Part of a small language model's weights.
Size: 23 layers, width 192, 3 heads of 64, MLP 1152 squared ReLU, vocabulary 605, 13.8M parameters.
Architecture: RMSNorm before each block, no biases in attention or MLP, untied embeddings, capped logits.
Training: a variant of Adam for these matrices, 227M tokens, 6928 steps.
Each number is 500 + 25 x the weight over its row's rms, rounded and kept within 0 to 999. Layers, rows and columns count from 0. Numbers have three digits each. The size before them is the row's rms in percent of the matrix's.

# layer 11 MLP down, 192x1152, rms 0.104, rows 0-108, columns 0-127
097:500524496517546490465477486481469455529464480497545496502534527503496488486490539545477508534553489532501515495482543556494518512491486482512483501511496504520459522558487515482492516481498529474512507501516484513457500501445471440490506494500481466520498517496492485501492501485516534494454487475503502491484471517470557518445485474475492507528508527527516551490494475542482496524495
101:545504537510491488496508516476499511469522499508537487507481479513482493508482507524526506530475468524531473519500522484496520524485502491488495489538514504518499520513488521516496497470497516528491552498498485507520488543513490485469513515550566507481495504475522492532495478475491510496554513489473508503482551504542535498496530493493459492520483440490508477493515513506492538457498
097:510482463509465462521483517530496529449447517538462473520518522507542508493497480509450460557550462510505479517526527504435482504509511540501527508491502507507541511507498501510512501501475518479532503510530467460507497519503512479497523523491510501495479510503457496528441478498547469490529450511461524501468535514508521483506493498542510506468492525504499531499532519468521552494509
102:471483488508493545544506476476525499508514518506526481572460481521496538506511498494532508502470540491501494476499508530534561502490509515495499524519547495467561495501497501532495510502532510466506504501550506537476502529493500521528499534463471541500490560515536514500533481510512531589472493509479506509502471527483467518518526460509495546497552517539488541534563491515506505459491
100:510551482484512533488525557472489471472469504504502486475521495471477497440500539475510526507486528496514479493507488526466482515500499512449485488484490488491546496523506500493503488527582517505516478493560503489514517503506472524441564465527553560487444513499529531516460533511552497513499506527452489527506533541524542516532511514466479509480506505520459547515543531518510487514479
101:498522476509481498511534442463484474458481497508515487484482538517481489507509522559547482499512536536531505501509485466518474501493501545513530476464491500449524462538496491495503501507524560507537462505507497513516503550520490519511520514536496491549507536510460537513492515480552503523512545515518513524510460504460469544543475534499452500512504473500519540473544505476484467461533
096:524452520459523584476491488532474514562479510490507518470478525480521508541520471496503483509528490501495538499478484491523518516496532504515544505473440506495502510498504490438498492556523476485506497499514455478481493481523471515490526495517498522500494484518529511469511516487519519467503538551476524460517551506514449531530505512514473488525503458500485525485475477481540500508523
101:530514508490499506513525489490529500446524481505503510498511505461511482503519508490519508485486492452545486481513519473468488472494507473455491492503483497538518486499513470534509494511460497459524507483463544450499500501496489511498539510464512494502522539522519477543506549483486489459460461457487503516488486504554482480545500511487531482460485530506493479484505500504501476559469
102:479508475489488495510539479449493476478513526491487478472508510522524493508528514522516516531474511529492470479547496461527547513513509507490459528495523505460508503498503516514516499545487535511497502493484538524427494464477462512501544512485511472480490538516508487497476482530444463499519496552547481534484451505493503473471510476552511517483524514524475517562477490513502482505496
100:528496474512472548504540446500471537525459478485486558512474538491480482484491532536466546499466498502509489509549495474527558496478474482530502518484469526517468485503510465505507493504496562476543468493506509480507489499486484507499542472507517502482499497508509496498477509536475516487490525503526508496489459539499469559522488451531539490521520532510502526500506530490494498501514
098:480485517465528489517533488493458522463492530495525491486531510473480508485512553453507513517456462482472487475519478545491495537482521521498496456520466530520482526518503498463500499514545514520471490507493491493513502475514473539469508480529485545550485508503550501506505509530504552462506516505538534519520518471475515545532489543488500534497490508526510490466520498483508504532499
101:494511496518495480480495471491513518518470505530495530499476497526478480515500502519557544480489492467474521519495540455533478542489483526458496509512502469509465501523505477517499490532512549481468485509501515431495502512528497508557451507488481461499491486486513471522551534507502474531510555500511467548477501451481496507472477510514472518464530514468512544525553498529485490517508
098:449509489493495493519460455456472486471473523510479520515496532504476466508505519513500538470523469488541528527501503506496516503496492486492502509475507494447510497482507504495496502514456519477531503499524528512529498471474470475496487463471510490509539513510491466463482512496474495472504462473528486516513501568495474496467481509503502511497531476499514465472525510478497474489489
099:544477501515532562538462519471521484486508497507492489541484503514450488485506442471505506520494536512477512449453520509521462492505512478503458502532483499502488501536502517501506504516525489514457533501503485467477497499510505525494474473485500526505496483495503494488457534514458522513452530531515520490497505520517448498484492494489494515469521496472450440530500457512540482524479
107:521482539486533521451509475479511485492475545521477489518508520466520493530494517495484512472520518480491511518503501495549489515488513543529509462516506548542521513524509534478502509538493522532513537510545508480457506493475519490499500510515486508500562490516497511519541538506454522474471462497469480457498528568464505497520491514539516499520508487512512495488485520477512466564494
098:500531519550495504491471529464474493553526513504496476464473475540534534518507528501509520561512488500524511503484495543531478507508506462495518496506549508494508499471495520529513511520481487500522515502497538505435505523462507479490486462484475483474514511461508529535483486447512522558473494464498528509499521568537516515484492494501496479550497535464464521517518533527508516513451
094:488485506440483505539475506463487487561548492471509547515526551547517513494456493524531471469554502514523511503484479514486492501496474499512452503529507508528544543491513510549510501528502509520506494504505487528484490510475480504552485506530516524493529449517497503504502530501487511488502516486534463445492505508479461494550519468538496522510500474436505515500530513516480510532536
103:556491465518471516515449440503524535479437476495519469498502495462509516501519470520515472465492501557493494459487500520516486506497492509479551481514528512500511514465516441495490504472491488488500544503485492505505492440509506462460467531464456523487492486548475536535505450484512492485500459511484505473530491484492505567536459493556529489484468487518490516536481495518503471491539
101:530492477498517551502501474502483513473525464443512489491487527479489496503500527454467492522464524498406475491526496499508503517498516532516513529534507472517531516517485489496485514475497519547518486498529471538472504507524488459531500493484525528450528530509494500489471506491490515532502496480466529527494485504499533526509552494461503466518488515513455478494515493522540489497534
095:498515535463506479518523491471450490517497522503489497515488511513487481460486480557540526491482461456436508495487463510474496474501514524488487489516486481541512516507500526483510509489555469464553487499486476523468493490512535528488511506508585503542517527492535522515462462521507476432496538480482502540515537509494475534485499524536509508553480486480471495506460511488515521507498
100:493487495450520502514494452527470520454523534474442493506543489499486478495509510514513520507481511489473510474489450485500491515499544501514502525448463489510498479463502504514500506469503546461461491503497504504459494518500526482517496507512504503497508504491487494510460519472495503515522494514534457467484519485540492518498464505497482490470558487483509503519521459506476514401442
096:520513468495495508483487512461534523496510457509538479517514516500457538447504525465508511476432500514477523436473517500512422476496501481479535511523560496523484498518503506453507499557547525489538503500526479521496515497484518525547484526534485488496479477468477520477482484454484481542470536466506525489446481522459455488503511481515492507501476492479483521455501480534541493507498
094:520532512508536468465476554458550488523522489493490517477495440515505525518502498543531541475535481543537488485461534523505542512504467513490495478506478524454496478534504501537498485523516482527535511496506539521528509529533495473475507505514517417453472512503517480495528509540561526567523480558457532519561545479525508532475492505493523503513446540490479493505544490513537497540530
101:430481456487533475529513513506515497496478472484462485469485485539514509493439460479499499473495488485488501504462519503496536493514521516501526491515524479532504560485501520514505487550489466527487543498518603477473492498494522486455475516571482500495459493509471489548492545559477499528500491500524493484487483485485503523495516526486480507500519506435515528490496497518507485469507
095:502532462487523535430525517473488533472505521493484485493439528486480513511518483496533512458485476522504491527529481492500477497497492485544525489538493541520528491494499510489496494508507493491558482512512477439476497535490511491516513423525499487503519486494498570464528523485456531540497557447480513488512526501496512584497535517488493498471504521466544502487517446502499518497487
102:532488465508564505512513477506529523544458453457544498487520470463521531527486512525512530513485487499531501519499529517503501533496489484538520550494489555483492510536502512448510493462465481527507504498490488491492507487495504541505485456510476479506502522493484514485522505485473475468517522501501505502507521501505525467492485511484487529488513496478510499505511510516497450546486
094:513463507486504498472485451466525480484493513494484482468507490477535504550461503541507469513545462532491472505506506511524476467502495478511508514505505472472539511489506544544496487493533519504468492491458494527500503518499566470461467494522564505544477492503518502486538488554478535496510511496490497482503491510476477496470489525573514497556488509482485482503574452531492487452481
100:485537559513462517489506500523558484470467505483452494540451565448480452524515487479509507512521506529520518497508513506466466510503503494493488465529434486514496497481496478501504501472484481463489549503523554530445501475541559516465518492509506521491539475506540512492503547498505479523498497461439499515510474483496518503500500488523542410488507500514517519480511497492496552494507
098:527486486517423490496527474505543493483472464515517477502496523555478505456493535518512489471479525483503515491452464524509504481484494469503520481508465505522471500469501525498506505491511519555499531487509490536511504427501464456473475518511538454515480506490525476471472503492524524541518483508559512488486496519496492508472537482500546520472482486532470475523515471527524534502558
105:516498487508476522578473494501531508526500499525497531508482501506541495486463473535446536511531504513486521495450489462508543468490512462528476516514527486494483479524499461538496502505532554483504484496493528472526494501475404527507535471480459485485471503488523486518515497505497450463478470485546417469485500538510524469475518477529500473518545506519543508496520510473490501532542
104:494488499508495518529483527492544524474506466520489471429485471452544509502476482496512534523515488501513514462483469491468490474508499478533495510512524538518494516496496546478494495521511473505443528493468478536497499509467503487463504453504539539514447509521501492530499485534465461518504506468490522533521513496486530511484507532487501534478527503505484460534529537509480530544537
094:523477476524482501485517503485498528533474518510486514508529474491520488533461465471503535478548530536559521510473469502539482522496486530441564489503452497531482494467476471474512490464452507496464488498495506456497496500535554487499500513511496468519526491510504473516500504506495512507490503462474543483522444496494506495520527496529510443498514478488469510530502500471488494488541
099:531442501507493485539537513509478506507463516509493506562506514522494514475479512483503518533526500491550462543484438524508497540489502527501494483542516504484488518510505506486497488498518506505482513496474518473543502471508516524520465505524496494485463544527539486471441511462525498532504474509543502490498479489505492472482519527516494459506506547514479499513526504531481503481497
102:448472488494540448472503499543528489515462486520543458500540500457507504497511549557497545488488498521515438508517507506514489465486490490529500497517492489494509491517503484512504503511527489514440502490524499494530501503543479477534492495493523448468460548495543518493503489483512469510441502541518475483464523462511467499496549488503530516498485494483562452493436519509544515529510
099:507497486488492498505497502504445492526507478493545557541501482436534486504515498492499511553510483515540498509552452512474501461491480512517536508495492492559516517508508542499494504488491459499479460493517495507508505485504513524492496542479509511483469530437510521460454499472522525490498517498473511522479557526491517554496489484558495510512474491491498501527472505510477498521536
104:515513520535524454507482509539514490496471503474531500497500496484536506492495493512468484507494472479514500533476467535488521465491491479470530490531459481455513496503495466490497490474456475459441491495492480490546502530515521457480469481528507443524488528482513515526509551525477462512525481522495525447496468482499514507526536475494497494505505503481540451485497515506503479528431
100:529453471495471560493546484508510476487515470499515510513493478524472536513537494486541478510484485546511508515544513481531484500490494477477469473474530512496475501461484527493498497455497452492497514507508518489515504495515496526536519505468503530505509556507491488519463491468447512507485461492485466508490542526492491513467480460495530478504494530502480503550496488504525519470504
102:498481496503492518480478501435542488513477494517548532511501519494471499503487494478509495486541477522527491467477523512534461524494480468479464516470475519492477489492499534492496510503546483517536492520495508518490492509489542450500502510492490458504483520493493480523507484497500498485495540499494507494519503557498473476504526533526484522477504462499484478525510533517468478484481
098:540499535532496482544492441483573520482498497519525551506448515534544492514552540545540517514454501487517567508486499511508501496506500509525528480516514510512485489451491480501491495461459527528554483483497513491544516524517520556538497469521558467506530478491478532558483498449519493488528493510497547521573505499499478516526542452473519528502516496528487539489489491490526503459473
104:550449530485532519502443496483538468447564525502525489509505484534504548510526487511479508489504516469527484505480534478551482534500493511539532533477493478508484506517505555510497498484489474535474510503498521540480510550503514504476477490550507472533510498487482496464480508442533512504471516457526499488499477525480520468534474469517572509492483546527489508500497478507524502498541
098:497544497434468456516421453470512494539501469513509464507505474469473522479509478466476497478522509503456528512518541466475463475497492513444476517466494489477517508522489548522497498516510453480516557473486520507479486472504417494518520527508526514505525507459476507515488502518496494517523459482525465469445542510479499470489527515479485529500500486486501496518493486517496484504492
101:515526473486513472539515502488538463477487475483509460494491499511498442511522477519468493549503518505549478496534501496491505552499491538503567505480525499490577526476477510464496490510474515475548465495498528545481492547532555493485499509442564487464503489514489512508505498478514475530487492509484517494499518463486520523502511462447481483488515499522482475535458491506497498519503
100:517510528507504483489492488515470541477490510497554517496508488499521491507482505524510511479471522479471503472481494518471471483495492518506456506482496479496472506572509476516493496531497503495507505504463492516512494522474440482474505518516502473498517529458475515500426493477473525503549517467493477507526474500521491524544553496494492555552480509498490487460459512509487466532522
106:472481517488520530503489490515493511516493488508488515541501481493442529519466450510530543517492461503513518487496482485491468511512478517464543530464475512529483509487497524482492488527533455460514476504516541506476502503486492545519506495491434479483519497475494456526461488447518511508479521493485518517511528471499511511464471488547544501509522510494515469494490528480486466501504
101:517448471518468483505459464513517515548473484479509545507494496490512483498505508518491526476521498508510510511535525490479498496504487485466485517542532527471466493446512449452496509476483505532473494495485508459514508517496473481491521449490503504493442513578514565492534506500511467562536488504510495507538457516482473475461534512472484510490524506520487514537492489489458495497506
101:470482558525490459481497482467489485498498459488541521477501520471493526516472547559476484503454467464522470503470499529504499530499496479499492489470483518489477516482505494524485511504474494480504486491478543469461495525475505494512467491515519465533528503501506470512522497527512523575500509483458533488519509471485522483497497509484512471474529491474461496461515473533504483479473
098:512551476480485494540514522483484468495466507562492494510475492546512506501511517477482522480531497547529535509523509498502502483495488509486535476496496464486505512481505474541494502507506493474538481499520518523529492495566514538512496526467516483471482482494528508496491491502492466517484491572523482495485518465495468498486466505485464501529498520415512487459488455504514513530442
101:521482486447508515529486473474457506487527526514500465492516508477497514515506492465468521552453490458544491449531524475513472529502493452513473487508576524547494499468515497518493510550513493484506526497479501511462493481516506520457454500460509456490443509496505493485495550505473498511485469483525534509519553491461477484512458536512524480510466505476477442463529506507534516529494
095:527488537464491483541521494479450504547502505513494512488525454486522486497490467533418480544506551485530501472448482423495483487488497527511514538447565523482488463507496491514494488471492489500535532503474452518476483506519483504467460497468492493497472523520495498524459475468476490489515500488494520491482519519487531444516507483477472516486515469459445470495503489505531531522500
095:470494538517508526568470477546472474476552529473456509510465531489539484526559551470492518528466490589511501489506535495533425529495480525523472508512506464519500494542505450519485490490504493503496502503521531452498506511514516506452527558481514496522537516493527518488513505505497470508508502512492562518500437503509505459492504534493511504523537477486501512523534496512503483458469
100:465506490508505488523479457460500458520518488485468473485457505471450501459504523495477537524503496507548490491507486492488467475497506504500475503495521487491509461526487449487508503523489480474483490510485486520485504473505453563517486451513463483492497516474506490463512502523533475523488491525529472516501554456502475504525506495481479496505470490588510500490469447482502521444451
096:504487491520486503486539497548505466543482517542495535484475521522532523486503541507479469529429508497510543506489517451507478487493514531489478547528505497556524528501497483468502508538501544462440499506501480478457496463511480482548522507473502527473499479496503502519477511444490482460502475472561445476487464507501494443498511507473506453517523486549493540441489496524521529471507
104:497465518501545489491528469505533494476482501475508548514475507522450466533546502494481461537501526520546505487502494480539483468494509496546472520486507500487504498497500507525498504469522498509482538501495510462458508498506477501521497480466479516502529562548487495521491480489515485522484456508564528491544523527484502497499541520447517450508489492544512526478533482525463498475505
099:518468463514485502503519518493468530543505454522498512479527490467469515527508447459495496521556477508487508465462545489492484518503510496517512500506461525519483503459492518500473499472523499517490518501501494546484503579496515526489495536583517473518509493551499550511498516506493498514484555515508542524515460490524490518510509488480533500496469496500535483537497539498483524495527
097:484528499507474532494500517511511493528478503501507491488513525493505498498500530473506493536509470507498513517482498529482490451505500510474529492565486487497488512483516521510508495519489449486487472502466477505549497536518494506461499498531534523499515491505521485452544555516581482488502559495495502511533474495492499446468485503502486465500514543476506471480502514525468497514475
100:496539524511501509523482564517463468495511512512515527476544471507493492489469527484493511469507522524529489489494475489502498515498492510538492521535478485514508490522486522508508500499510505474486468516489504461517500496521508508505525527507483528445485496471489499453493461561472503521468469538484492517483475489504511494544501471506475487500525505464521520477552542499547482470487
101:505478550516521461527477496468506533465509496484517456525519517468477487502506490546472452469437489488510516420489556498516424528484487473488515553510515485475476446498501497527487500511492505503465545510428479441492505441536524498505450505468508472478514506501483478494504486494499509470493495465533497502483513455475472450506489466488518487507501488509486498500500495513501484484578
101:559538514505520447480459490485533486498532499467501504514504539456514507549531507454518502486491509494466491503506498506542475490492519543541475515505500488492482474490495509487507507463497516499557497512409479469505504537487511427530480542458486496486533510494537520510552515544504488467486496475487459503474507516499531501523493481527474505523469488478500522488498476488479462461551
099:553500486503446514513484509477493497502509517482534496498494498523486496526538456508558477492488489525491533511489491505532549523513494432486466454448515497456509489486496495502494495476487491525476483508456514478529492463489516523461484480451501476479472528486505504492557472473483410497457495476466486469494513517512515457536502522467504475472474536461488565508507477466485534515496
102:510507482487481490492487473497542511486498461445520516495483517519516480530486482558472516518484513504486506511484492517479515480496497493478517530485475495483505479526503548518502493522486465554511510499471508473518498491486505506493507504542519493519482470541470466513482465536478503468463494485494453518501516524466542517484496473516485530492479505490502553506477493487503516504511
100:520523476524523512512522465449445493510486540531474494465536485465508474542481525553505491524502514498466524486473502514508510493490493516498469462468489498477521519501509481480497489477520503491553481503482486460502510504487472467521488478470494499524472487588464505482455438489513496543466521527471512526523526504462498470486525494494473453502512469487421458496520504523493485507510
099:493485518524524536487499492491484509463484530517540533503484521518498453466502486465480518528501523519501489507501464543458495500526540497474519499511498502485535496489496494451497508510512481454501499493526523462514498529500521514519528527456505528513549525481508473541552474487504510478505480516529492518527472494472510534473488524482497492475495501531541490517474458488509484520461
102:497517483520449488445508496521472487463452498529493465499509462480431458527481493449530517470503491505439504536486464505511501504485516558498562547489482508510523515561494502493491497496486500514474500483506544476510497515462465487484513500515487504511532545535543499509548505498502475512525461508488540462531491509500517482495501499496506496493516527478517512529529488471534492490487
103:550536520501518501546514543543488512500498481506541486476495496538480566496533473519535493483538470458516510527476470473515496507499487485470513468527525464451498495457506480476500515501528512549505481502495504525497502511492485496497542483490497495523546510498487481500497505497489490490489479502523560542498456545501468502556497562463530503525515528465475473510502542513520495515519
103:489503522488540491500516520451518476496485513477496528475517523542525451525483543485514481482464505495509514537506509495561501538495501508481462532467495527439541486524502497522506500518514510517451502504498511484541494471512479541480524519521509511524486485519474489454472516507472483506478527457515501524534492510510506459544487552515475485472541505434544530496555530503522471516464
102:536510503457498494533505500483478526497508485477474535544520502506537503501506498536511469462554474488488470529531490485537537495500492499549507535515525515564508514517495492474500502438498502505502490499504505445524498531476480502485480523510451561501480478529438483547524532468461487502513537453500433561548516522523521487531544519523487460457551500504475459491460515503494490478513
104:508482556482577496492509531509508483503502522467494511484495517481494475470508521487482486477463519524471469516503546542473479493500501539443460495510490502492497489489500514482497504507492443502531532496509491535494487512464539522503483502550513525509566502480556516464474493527484479456464504513496495515513493542504489491503478486497469479513509511492529481503481476507558531570468
099:494485507523512441518472452513513536477525492514512505503520520519505527522482457508489433443475518491482495478457499480518508530503497526506531520496520489518491513491499504482502497477472490534435514512619479477510492481500520467488463481464488460515546532496440477495472483506495476517508526443500522478520503486496489455522490558535492462515487492516509490495521481512557514506522
097:536482498454468495499483493508553526557487534533499530525496478505471501525492510471493479518472482491480510489523517500452459506497511516491497547493460506472561459491501520454492504541478505493493490493505497518449505449529478518543544494498495555498480497473481537522472470501484500496522482453487500489486472487493513514453481448517533484475449553536484518508491516477522495531500
104:519500539505477515471540486489506501490472509493548487451473517507517469461479489498495508499499487543506509527550535476499466457501514507479524458494495481500505507493510444463500507514487468523460494514481511495463499519505549519515506479474482525481526486503517490529477441516512511497440472483502471510485493474505505497492480522477481491540561497477470499479506505494489561538488
094:471522533502482489483496457490518526493503547502514480464512502526520481476492505550534476503487530522516417552517500557536546422491511478483533516519504491475509471487496487511502499478510512510441469492570472517520499515547460477473473511514498474520520504488511473510493503552514486441477533510506493506513513498533527502474498446495463464525500509471466493522537474521483539476461
102:490479433509482527481501481520527510549511528483514528481472512529484467549515516447507511508515516498524526489475484532498535519515494506508491531465536509522530485466490566459497508451483504505474481493513523468498510466477517502532438535486464499433503507502530528516517515493499479462517479455498470456455513487511486483523509485475441465507481495490496538507518505486495536499525
101:454529462509471445565549507466486494496478549510471523476523448483513511493488520502504529492513498529504472525536506517531473499500529521510508493518511499461517493480494521481493486466470505476486483496489526481540500510515488523508465486467482476513494452537507491474513515520479498437479511518483493489495475524513547474520512519509508509485523488518549485502528499484519527479447
099:521468482498506469502521524511525523527539480493495524502515507499440505502528493478530537488527492449489529499520532488495520523503524474520464543500511497494444539482499477504497494514508502533457524503491488534506506569498454447456512502517491484501517466527503477542502529493523522526455516480503497487466493486504483479497461535495485534494476510525492526478503488520541538517502
095:523481503465504488506472508528462516466498531496510477525464469545521491516537488487490516506496527485487499518515495502541513469489489493515487504506526461469482513520500538488510505496498539522509520518508496455521489518537525549504504491438466492542503499486486500502508463459503479486481506518543492499497476452510523477535482466488471563460537547513519485494573493469513511481493
098:466478509536471494497521516497498516495504485475463535504553523451488501473517522495478470452543499514494515482447480434516477502503501526509524526466522494503519480484503545482504513533506476468517500507486482505503495423522494501479487518489501492504485467479459471410530483498476493488502492536529456483448522482539501492490457481472510554469512542494520499507509525463540519492549
098:507465549525532470512497514495486475448477492506490502489499494445490505474487575526491511517485502476549510495519474521499481526515500495521527537533541464482479508510495481521505496529490526469499512493491501537471495523518453497510480496483491500504548509481523480507533509469549509470504490485504501553452503534545560501488493516480505546538461510465534517492513510495479495492479
098:469533519461543487517472482471495496466564479498527516528513507527479554510485506508474494503458535463496528496483499518513511537498513527560493532532508496508548500484484507513497482473540512517473486503521493537491501491491489458499447531495497505512491458521456487483480503506475542506488511507475525529518489441542494457501518515492505566482517511570483496509509491515533512457506
093:547541528514534475507463460531522492521483514482507503497476533470499499503496499512493503523496521491431512541499475521505539491516482464506522572472521491506497504488513493550493508484450486506526473498540529492522504477509508490500491514518492527526462468480483461455473446512494518487516510537513536496517513518551489517454486483508495491519537492495528497518533504494547474462518
104:483506518529524564547475489510540496466512496494481479495533532497497525498526462483460497507521477532588509500511506530541486513483487505485469478480489493526532480467491444519506492504485549534515523494499507509489506492440490463505483534523507484517513490500464461524481494462512481495453512464482516523460488476538524482468537433461466485444516523507496487538468474514448491491518
104:538507504497538534521514471480580506504524468530525511549458481506443494471523512510517528467484503501514492505450522502549502524498491493514485512539562506453515482521493507498504502510505550520522490518522480496493503486474494505494510522471473534503509527514501495480515550489492526505485502500491471536477545545496529497514497498489538533436522492498501502491494515477539511465506
105:434457495499523510533498485491513489533495503509529515520566498518509508489501507513520545494501496502519538478542536521537433453489492497500499476478500483531508451505503482498508503521487533442526495497497508502454497464481489512510539490478495500516481497493513485487454532490499470470491464478522500498519482506518502438530490550500513503535480541472477523521488445487473466512465
101:482448486485505499456501502524471527461519472459456477522498487445490491473500521508496499534482508523494526494496489521496539508498484504451496515454490466483518486508503514503484499489505514504472500498509536506449501494455493450484499453513488463545505508494503488491481441457495456525510500502539490452453512465517500487440506500510497453481437514477498482530516542535461469462533
099:513538536474462531543480521511461530497523486505525550488496481470524497508488491511559491525492513461489494480489496462512468512490500500517486536522491468492487498474492529508505512507488483491503522508506494521466503564526496549493524547504469518510474514491531523508505493470516487500499473467514492505471498509549546536509500531499503540518481495482536475496475534505489507483512
100:466445490508520472503518449528470454523512513497510485468535483516510495447497530467479492504511525523473511512484504541499489462488497515511452524466521493455476525520496498525502505486468517476473542512488483521511500505464563462508470501456515532479472489489485495554483466473443472499526493485502520496475528442514508485491488529490472471534517509502481485490517502518527505499459
100:472508561491494502514493472511495509506499460530494490510490497495544502513493538492486506468519482483478489527521540502504525533495492476524534460458519522495526523531496537479501509556495500510474523492505479524475508455455530485485514509479543557524439506515527479467505511484485454536511500497484512566511519476532458478502528472491517480497487486510497479528513513469486502497488
098:492554550477529490528494515480512492488479529480500498483506493521502510526547514475487540497485564491462491513493496498519508510495502476498519538477485496469536473471495489533504487469511472487502496506461518508527504486483516488477497451513515529505471500491485471482482515449499526533528474504541441504502465486514516526441520472538529528473516494488534489502509491535483512467525
099:478497450514505520427481499508505509530497507494496488513465500512504504505442505474458449496489489523471510484547547499486467479500506473542491514472532466517491519527491521482496503506496464506496543499501510482517502491488537526532519563488521496501547498466490507497468485499490534501533526473518490494466488482513491476473542502439525504533490494503500482492514506493553518496496
096:555517484457466521527474543495502502500461481510476491498524481519492537453505482478550477513532523511502467477504514477476507517501480456443462535486461504520495533494501537493506512527517463479499491507466475516485491457492518491506458481466507460558514487467494513486496515502526495537498502457520463482494557515494532478506474518508501464481519477554505491477529527499492499520504
101:513489481529527515474458504481535460508532498497503483488472487445527488459558470511510540521455526471534521465486530503477489539493494488452464455509499470507507519554496524474499503520468509484483538496490518522478501460477491490466507481471527539533490517509519521453487485519508487492524481481490477492503502539495466476535479495514507520534445482515475486532506473428527479525499
102:521472462485472493467509517480523564507474480507499567501478494468490485509485503474535531508507464492484476489542500483527473557503494483517521474474493505520494502476498515516500508500513512501487485505517459542458497489493510512516483469476509496466473496516491467514483482504530516499476478501490530472511535519504483485513540518506547533481481494539528473464519447530538516505476
100:483474508465521523488477505514463525493490564472503484520471522487483494520502469486494448501516533514517459458493493519486497517500505454506505535482458532515520503477504523468500499555515467433511527495472520454522500502533534482460469479522517470489484494498496500490477480491470552502517505509506480466468501550482499540465469515490498503515507463510484490475491464526496533491467
102:469509500516491488538525441518509486469522495492487458481484437488503492542484499519514491478503527479487492525528490508540518492494498486485518486486512505514472521512503531511501500497503507538530513503486546482497514549509494542461527545521496495514544537532475508528481467517498490536527507517516539512477471484506519493522509482513502515465527540475511541492443466512493498471506
105:491525497482468524430482490470504526493530498554532482467492447515475478470520483518449517542526507454504484506492483455472538479489470456498503504496523516477485477496490532470506498489466516499516518490505515489508497539493510531490504508495560503499531481460555474488488511452491548504519473497456472502529513516514530505499505493478518490502489506502486492495528471462479532493467
097:493502483499483500509469541563535536500493486524527529483494502472538499521498496518479500533505470497507509493512514463494478509513502515536520516459546487507524504506508511534505497502559489497513505510486494526514496488461473486495468486506503459485510463478441551511544518518517498517512484505537476470535541525474512524500469497499550486516479493546485530474518492531529520492518
101:467508496507479505505504528471494511533467508490482469523480532480526529473490487489507521516489485528514535484477519478539495486506505515492526513540519476486498490501490512511492485568497489526512504510509455498487506488503532518501512479480491551467524524486499504489515500541446535459496494521511497478520510508499503528462492517567457538518502517510468506491466518494479494479486
097:474468461490520553513506509491502485469499511526497535518503477489508490495511549509469492508532538509481504512492507475501488511502502500478501495485506501454473509469506524521501500470485487466512536500513487495486499505518543488523525495476515477490488503520507479461492516501451507467541525501517483488477538502512470430505524475522510492512494531503477484517483482494454472528490
104:508443469469477495478559490479554533473475511522495465491513478506493458505541495504504498486492511465493475504536521508557498419494502518521539506497465484501556508520510471485506507456472492481504484500488545480508496465563495500513526512502469483496490522497498535533477517508470529494509504518486464495514504491521494489494517449455465484497483530506500493474525495502489549516500
099:527528484475497481506482502498494500494471529478450476478451489528538513501483460507464493517485504520465527490502495521444518489493507541502512541493453500533515482492493478496504502546478530478456512490471537525548506526526547506555501493464506510448465471469533478464504473470489477539500458483488502503511503493505498492439513484503502532508471512540503469518498495496513518500498
101:468479456498490478446522509525541455457506527544550531527485491513524513471497568495528507489522512463486492482515478498503527452502495505458499497490493514509466494476501517520495507480540478508486526498494509520529502498514567461505519517529572469525509501483540486489532514506490551472492523506496483499507468528472542551536517540521523520478493518483499525527498493515479509538509
100:525495459462467527494507439524520509468510491528469522566454469467481509483511475488500471509493481503501509495499527448470483513504471480471533431480491492518524518475505516473508511475540507483545567511504493500495489504474496487489466511498472464570500518483481482520453510531480470486480516460535528455513496479506456475517461489504494539477507506446508521514512475539476514502497
098:485585472538454515497521484539511503485547534515508482475512560526499497509516554519515534476481505488459487509493502521516489508501488503541482502513500500495494515559499513502509509504528489510560486505516522527532495521524538509504522510500485546463485471502524496506542529555495496505519471528523493492494482534495482499518506488495472494500529538468529519503490545525474503464479
099:489479466439519517500527502516509557543485461500500509568507461525489497487505516461508502538488484527472504499481468501501429509494499444509489503455495516501486508514503571498504502479448525518433515498492486512469510469475487550471508507500486513496478511492500468547490552497446510475480472517503512465508492503494490479492550472536496480492479482541499526516509511495498516515510
100:486494462486533505494496459493509527530530494523483503479534481442515515504515498477532481531504470450504493497473526497474485458492493472469526491482503495508484552527507507499495499491487507551527486489503481504515488541514467480526500526488513529525488535481498526471477474512490437466534512462498522487527498518507459485475476507475513493491506491483487522515468514495487523495498
100:454494483476447479494457508498550509448475511494486502524484513478509492495525509481497581542523518483530487497530514505551549530492490481497515504523500506531464501526503489508501508452509486523500500502502512480519512486488508484469504445558483467510482497520511516488494510505493498481459487530521526517529549545475490563519477503521481535490453482471548496448551486506503487516497
100:458481497521462474504502453540498476506456493550519462510487494453479553475486527562521468542472489485494491512466482506534508492515516521488580479523510492469488497472495491462488492529509469463521457500504460504464507519408533546487502459483500482498492481497458516483508455479510433537495506457475529493489552483447478508569489524466490487480508495549474524456548459468526511501517
099:508492471489465548516467558475498475568502484518479505496529476478471460491487467490548519497480522501498511498495439518466533493512501507540489473466465497472512492518505505510484511483528468513535538503504558481480500492479531495485537469516514501494496497546518509469473494528529550455487508508485497508515515516491507479521467501494506507494528484472533533540511486491501504486488
095:470494479462505516474533533512492475521463531514544484497501492518494475493504534415527527511496516526507496504512484532461495487510523450455472465497513486538474498493487477482490506499514532531501501505505527480478507505522494507482520505531532488488437524507524526460514493478506486472470499533515485476504507455516446475548490456520451509517471508499448496486488469520504520481522
101:502455512515526496481481508489486482489483506500510506521490497488467509499461509468499486507536483505500488517498498507481504470517518453509511507453529498490502502549490513477498512528506533485494505502473508473531499496523475493456527479488516499483472515521483467542483492471500499552502493476468492493489502516491466560499518588502515514477515502475461520453492491507526470482512